Part of a small language model's weights.
Size: 9 layers, width 320, 10 heads of 32, MLP 1152 squared ReLU, vocabulary 8192, 14.8M parameters.
Architecture: RMSNorm before each block, rotary positions, biases on query, key and value, embeddings untied during training, local attention windows, gated attention, capped logits.
Training: a variant of Adam for these matrices, 287M tokens, 7573 steps.
Each number is 500 + 25 x the weight over its row's rms, rounded and kept within 0 to 999. Layers, rows and columns count from 0. Numbers have three digits each. The size before them is the row's rms in percent of the matrix's.

# up: layer 6 MLP up, 1152x320, rms 0.0925, rows 599-636, columns 160-239
# down: layer 6 MLP down (transposed), 1152x320, rms 0.0643, rows 599-636, columns 160-239
up599 093:512504496435474480531524460517509531429520469514502482483466546487508521509479492475523490532465490510513415490499486526493565486519480486524509518515503523465500473499510546523472521541474504505449484487512499508480490523506508444511520486
down599 097:447489483512481483512485483480486505520516495503475473536496481482512481503475485457496508557471493535508574493515517515489495439491481552484476502532546491513494516475481498503472487514500493505485477483497490500480523481520499478501494465
up600 103:498467463474499519450510515486457491510487515528518492460448526485514515507531491549507487556514500528497502490503534429471513496485501483531475502469464535499503505525546483460458506479518518514495545487481468509542469550466538542476466507
down600 102:472478490487495516464445484490481461542503493478480526510469491509489475509470470490485484490476529508558473523489501548545509468492520511517509528483511541508544490493489474509508533534454508500520473491477512461498555468516495533532487519
up601 100:529500550521458495479505486498544495494485458530445470493514514527506499490486505484510481545462499520517478507500513537536503481445477476509483544496497537511504476479498510510484471509463475499542495512495478529494527505515491457529482449
down601 096:491534502526551478525485498503492525504470532507537566547476506484493538489496478476473550525541476507537513540491485482418472500507540484510492539469495478482519496520509505545528461452476504456478478515513479511509458471485517518529522466
up602 085:465482494501515520487526501535510503530465520453514481482565495534478482503521472492524464443511510487484515493493504499530524484500520486493495501546503510495479519514524484494490516522504519539507507464468495530518503545493544527501512479
down602 084:533509497472521524487479448520488457487539470472528493508466542504510484492461555518527536540468467496481462553524489492492490487502494523467483499474458509528506488479493516506512502504470487482513518470500453465458499495502493491519477534
up603 091:459514483498500509512473479491490456488503460456488502515536510514431505461476494513516503493534508492526523500500508502470545486455432504479512541541472456536447496538524532502480498491486461487476502500461458481533490487528469517502525515
down603 090:474493486526527515517502489501484515477490525518480518496523491486508528544490513478512506537497454498504477497532497501538484490557552489525527445480506504530523519482477502492529531529496517512501491508522529514460484499434536509493479518
up604 098:489520507481534489504537506486468533456491512509513514481476492462470505508507534490468541472505538509559529483500476475546503482482489487504502496481509500540520496523534529483477547534534477432527457520510468507475492469533524505507504481
down604 100:501518471504453512542487506511558501481504533506524495531515483477500498488546489500518508536496542475487501483479496498510480512485508514464494525510534517524476540530456496470493518470518458479469499468515500488488514468507564486519483498
up605 105:511487537564463485502512508514548466519504508478522521462511473465484484545558459500532504476505514505494509508504504504510525519485460501467494468526549514488521534481459467482531490533489520467466482507475525497502485537482500502467459442
down605 099:507520485449514476450554516477501489511512497489487435489497520532522486445482551518522479475514482527555479499479483486485512490478553466548478505543504475491478495491515507529473482462531509496459532515503497531508509507499508445467485523
up606 096:467464486532499537514470504509529491534499538482480454487488483506484538521510476510497485509495469477514492512491475523486500454515461525482532487428500474518513503483470509522515453427485470503541497496510537467561516530470495538537438500
down606 104:490504513553500519477490543514492512462495450529470514518464507488524539486509479499491477501525483513479544512480522487514487458459524512528498470501504504423478527535503528494511489549502526540523488457483483494479484486471473527515482500
up607 093:522498495496454455443490493516505497468508444484457519550503484496516520462496523497481491492535521531475470505505488526479523492511510499512515517520503510492554530532458470510490505474528465513504534489476467490467487514516471525483515488
down607 096:496497481516525488488489507526546518501476516570457489470505515524497510508510492468532548488485497507511471546520507472488501506491458481537492480424462536469484467515564465505504470533517535495498467554521526516477484495487507470479475547
up608 105:501488509537514517460463481492474522514518490492507516502487482486507468548501450540476542519506470473503487440571471486490548497520467523488530493502502497531524532529496533473513507503523513542551505516496485470514473485520471537487519527
down608 107:542517485528484534481518480490490459484515523481499499508479461458519445518511529458459497516532492512519512536525510497510506489511531448480518455481519440497446516507504515490528487506508506489533494497472534482475478522470511499538499493
up609 095:511468493529496545528531487529495511489479466474513511500487514508505480497517505486448492476494496481544465462532480533466513462468485505468524491501466454495508472533479516494508526492457508433534417507443534476479526497504488501505463536
down609 093:489490487453499491494535539471519483525481510505494466500495493522518515472503503505526514533517507525486494499519514503474558517518513516535469480496503533531500503510518466509497462565477468505510515512519516490517484498513530453509506472
up610 093:463456501468494502529514444500490516464522456494497512489549513498468462495496490495463516503487510509473501588492499460498534504506481518539466485491471463510492480522515490483488484561503471482462507479459491483524498494509525449502496515
down610 095:497502544533444516486511467534525462487505539515477480523469507498462479495508513510516471541493499461492472483502511508475461462552532462464495528530519453491507515533531510447480511502480542521529523481507494509475514481480491527484529498
up611 098:523477527555521522486503530486502438492519463513509511507457515538497526464508491489518484547485507491498494516481491451478557487512476520533510478524507475470509502520487487500488530473459463524502505477477508511528519503484511535522520523
down611 098:534504493483480495517487461457456526472503484511497538497473498519485474494508499505504515449552504531507502564491497498526496485503503468486499468524514515492479496490539523505533451482518460522494493480475497516445497454486475513502491513
up612 104:458498519531482486526456486466470478469501502477504482505443486496496480504534523497532556522504467482490517527469498498504500516524494489502507502487471553483520495494551529476489481515506500479504479475479497551510488494494524445505502487
down612 096:502483489497491490486485486472500439557523498488506503488484463496524549512490469484507478496523498449507501441525473522517470456496506548537470489528504498525551496536531533511497464476480542519493563472516506539515475502485472519454510497
up613 093:518503547538507554532485479512501546505459473472502470486489520515483464481448470464529481534488473507500467497483518530526524514513499538500550510475470498501502492514541544505530505542522530510490473490501486535480505496521484484528446490
down613 089:510476517476475469445544502481466514496495483518510500476476542482496511508448469529495493485525534486472506539492521533469501505514503529495475470493522526484508493483508478495503477447521478518478517495525477498511492480541516480491509498
up614 108:498502538468476529483496490508494531482497503482504483498474433479489463500502516519530517549488480489494508492520530493514536479478530490486480535509504520494499499485500492531482479489503524472465497535528493528548515471463527518510531488
down614 102:576524503512477534466534515518530498493539497478515533473514477502482506501531438514513490516454530479498498494509478495527522510546491486541481495511490517521504528492498493504464479462497538524482528495552523528472481508504519492536519532
up615 100:505434512513513487491515529506507519475479556525513482500528478497488487508527498516483493495530538524513461487521451464470535487482490500464529543504435536492446504518493508486503498517527519541446513480506465521565507482488525522485529524
down615 101:554512477509497515502473451519488500474536529502457572484492506485462520496507483511460512473525487476535483513448491493527460475501489488525533498523525475492557495486502483495470519481490490481525444478511488480516539505516502484511528481
up616 098:539517527495526462546496525503474540507498480483490465502553497499483484517469510460537490545514523518478464508478525521539513523498482509526498505505488470452479458537509472488487525488498499538511488524477515484460484529441517457489475500
down616 095:480460519521514526491442474524453446517486512501520520514509508497493547498503503515492504508505483516554533508511524485464505549566506504509482506509494498533509475478493492544514478496541504464545505513492459515527454475513507504511538523
up617 106:555462478484491501502498485497527447489506494494494527529493494470499517502536486482499533501467504480469456492475501529464519453522544478470505511466554516451461552488491507504484490486503482514489520508495519496519532540481479513470464470
down617 106:467482515498526508489463485519493535517454530523468513519503467534504491512539503508485529512478489497517539537528540431477469501524481475524493490524499487509472480537499516502500518497487499542524461468581501495486469480484506527511506485
up618 101:451524526501483515513485477519514485521480435495500484478454481490503529489530481487550546534526544490550497464481496483513512482516501533528489462478505482518489488496561473435560503517523507495493521498491477516494469507505526539515477441
down618 104:495495496501525508495471543487526526518500489515513456479499522522528489533529462514487439507478535496453488510455514533512538507481505550496520505515489496510524511495500473469486464489490507482539495491467494491490494459554499523481483459
up619 104:515521539537517519482500469494471477495461494525468517503570488479501468512508468530475520457487506563523468496471522493495554534502513539486546473514481490488471483472538487481471468515521511479499498539531481537518475496461514530500485535
down619 100:482516521475501523507513492475525527508508532494530444488444493494439489500550507521529500501489493457506515491514497540470480547507539480512527516523463493491517468516550486492465465456491500515472453509562486516549498482527500462528540466
up620 089:522453513509533487460481534530481519485498524497498504532557517526479508507475519530507508517516520498532540478520547548473504509459530499467521505537485506532492519503478524478483490498525506488519530554527504496512498518490501558502475472
down620 092:527454508514469497514499480472499502516534495484488506504463488443518476533502504461481468463465497527454499491487496514531453465509512496526529488502506490451504531518499479507556522483500460526478499466453506494496518513480539505490553488
up621 099:499545528465510480511518484520537472498477511489525522486498505417474520537497469522544519515495545502499526510467496504500515480489478514492506527513479533486532476443484489534493533517473494473515515522476495476562505476522505528491528503
down621 101:470511520481518496501472482442498484528513506529509494527550529511498502534503505493529526520496494511491473538538499450476508483490494497488486458531500501509488502530466484496530515519540486472489482505497523499501463502521462472508471547
up622 096:491468508483449481480458526519487516502490497475515522506475477478460511548502479499462475491447498494525521522486511560501504451503474471480518521528508501502487468525486491500501535477507487495495488525536472465480495478535483513534545507
down622 099:486535534507503518511525487511483468515498466481505448545526505499509528494480529487526525505526511487434529505497524531498529524505510541483495524515474504496495503501475492492505534540501486497503464479495468526514458498494512477498497495
up623 103:513530511509508541543518498523507484487490488531498514529453469518481507512494496494551520529495498524468528489563509490457509494508535485479490466526495478502501501479520497496502497532476483493499532541468483492518535466497563482497557524
down623 102:513493481566462500481522519505470488481516488476534487497495523503499521517540506493497486494518538480563484533497500519530515492521469474497472461493459486473535495523494541532517484515508494495512518495520515530481529490503514551529472517
up624 103:488487489463475503516499420508463525487504513503506524537496490462476473491508513529477535573542480476459515454521506474499503506514511473480500518490490441482481493486450501516552519492478519527465519479461468545523471503468472498499477530
down624 102:518494548496533558505490491494528471521528509484511447465466423504474496504457503508497523493502511486563480511514475544498493494507486454528509470490484467502496506496537552479481451536480541506501490503499491479473568543492493508466512440
up625 111:513506536487528481487473537521447498475528518462455506515487468502513490471532494491508535533510509503502516484443508485516498504502462549490534517517531505516502467507532516498550498484495548506468520512488502535506489470499534488474485507
down625 111:485507487509473493513542490493492501474504478486491506546484535511514489522489481447510538460482471528474542536526539514548511485506463497498480496514519530508480506484474483529462482492481488535509489518496506461522519514523466557504483506
up626 095:520469523517539502536504454501438479503531519460498507530500496506541462484497504530485506490557492501455542450519468492489504449519480501538533497485485504505502518531512513506507542522511517504504495512504497499521519461508465489466531504
down626 099:511532533502506460468491533518552530504465454546475480527484498488495495521464480519500523522498502481536472520512528456516498573485501489514458461496533516521527506500497509537514492506476473467486487467519494534482480531519526500509459505
up627 080:510470496535442475529474473511547501505495481512538488485472450499467502500527543458480479523521538492487492514466528513459534489523475506516527527493516456490469502559515491547457498508479465458491462476500529434491452518478479507533494489
down627 083:502488489465486494537488519457503463494503442513479485512513519517544525531498500526480480459496551473509464520491550520499459489534475508501452515456519573549527480483505469470490496522503500502477476526474538519468567511520496474527436504
up628 106:502438509548504528532504528537550507514496508481471454530495474461523514449535523504469547495505444516521493502503465505524496509498496512553528485431504538489496503503505519472486520492518486523499494499465505522511482515518511493494510489
down628 100:493493532499514554482502499517502478500457540537491482460507475468494463469476496455517550534495501471520495484558475502479526521468511464460442498553504480503523498465511502514498501499501516561527514512500491502564489502477494536472510497
up629 086:492525464483521488526492504511512470518499488508534490485493520460451499533519451497524458518534471508543515456487497490509526464453562506503494534517468472523455454492481489486491506486516458478473482496512479521468472490474503515452522540
down629 088:562441548496454522519495491490485527505473466487484431486532515542492453446488495546469539517498501507481467517512500482490472506530480490529519463463467505475501462485517503490488476551469492513501533521477518493515535488556513485531493509
up630 101:515520521470517502519517569501479506452476470481508525457487447495486487463522471528481495523527503503465501471512513535533495454478503495523498494526559489518444487455501458514502516507498499500481497540472518507491499502498499458498516507
down630 095:467528499486486510508483470493514510512486469503502513519474548481498506537461542511505492486498546515492513520476497486497495509486519504525500514483455468456505478509501486507494487486498516467513478441521466496493480530452510519527441495
up631 101:475476488446523467542497507491511481480477484490509495508519538517439521549445502483444518557522485486527468537507482513468455474549502504507528479477456490506503501454518472529531466475517500476484492554488500553516496533536551496478521497
down631 107:537486506548474520453494480504494497505458522531448493497541495496494522461563501473571494534478495485509521476485513504469524484493494519533484520508562501526462496520457470521500534497549450488497492465480503439536512502507493488529509503
up632 106:521517489484563486500510487522476522514514525506496532509503491489509497528532496501506490567539482522488534514523479508510516514508485484501472527460495485494499492475490523475480539525462512513510495465451510553506506468532508493493520512
down632 111:526494509511477506507502481495492465525449487526493485516523527475447527495521532441503501488483521529488504509469511526503513498477561503513505447489508479452505526540503513530503509477513512480515505527504496471496527523473491542472503529
up633 096:492491464550511487476491525499511511504486523530480481521495466530531522488474494509460500528498478502517486472480551511507493532523512557477557523504486510494483504504480460475498469448511503495498513515489493550499503468499486506510500530
down633 097:533526545466482480537518484507506492522513470482503517454485504479483497511532518505510451529548447552489490528479500495482517517478493481511458486481460475499510531503538519511468500533499513548504491492511511490514521499495516505513541497
up634 089:496508465487471506490492473525545524519496523503500535515496509491476512467463455540496497451466476494503568458481475502512486488505453503497474512486518493492484446498494504509499509495505501488500472516533483546491489473514513531510475529
down634 100:502482546478496539484484497538472509491465501503483523487474464516501496495524454519498499490506470482514531494498507477477511480527502520515508476498489507502488538478534488513478503495499538522519566531434468476517471528511486509467526481
up635 101:482481489475503504509476532531484525480522488494486504504534498514538501529501508490529452493490499521494460513500525518519488510521512516479499527469502515514477496518497519535470499530506477520511452521509502532498522478470467509448442538
down635 101:449494492499458476541512499516525493481508485503510535463493496471465527517553470541455473510470503497487498519503480495508520456439490478527498483485527498506520505503496544468472452443510483463510510510490522506522511493497533521505538445
up636 096:488519488544523486492495543503496523474513516522514486470504535490501503503499523496522559507482496497498507525538499488511506538523524469534523502456513497484471484531521475515498496537499461460471463534498489519511505478471500496500538503
down636 095:481446497506492535507468492513503510532522495498517494470469470563526467501462479487504490563565525500490496475485506485484517478502553532514489509544500465561479508505478494504506499477503488502522554429499516475512514482499538510502401476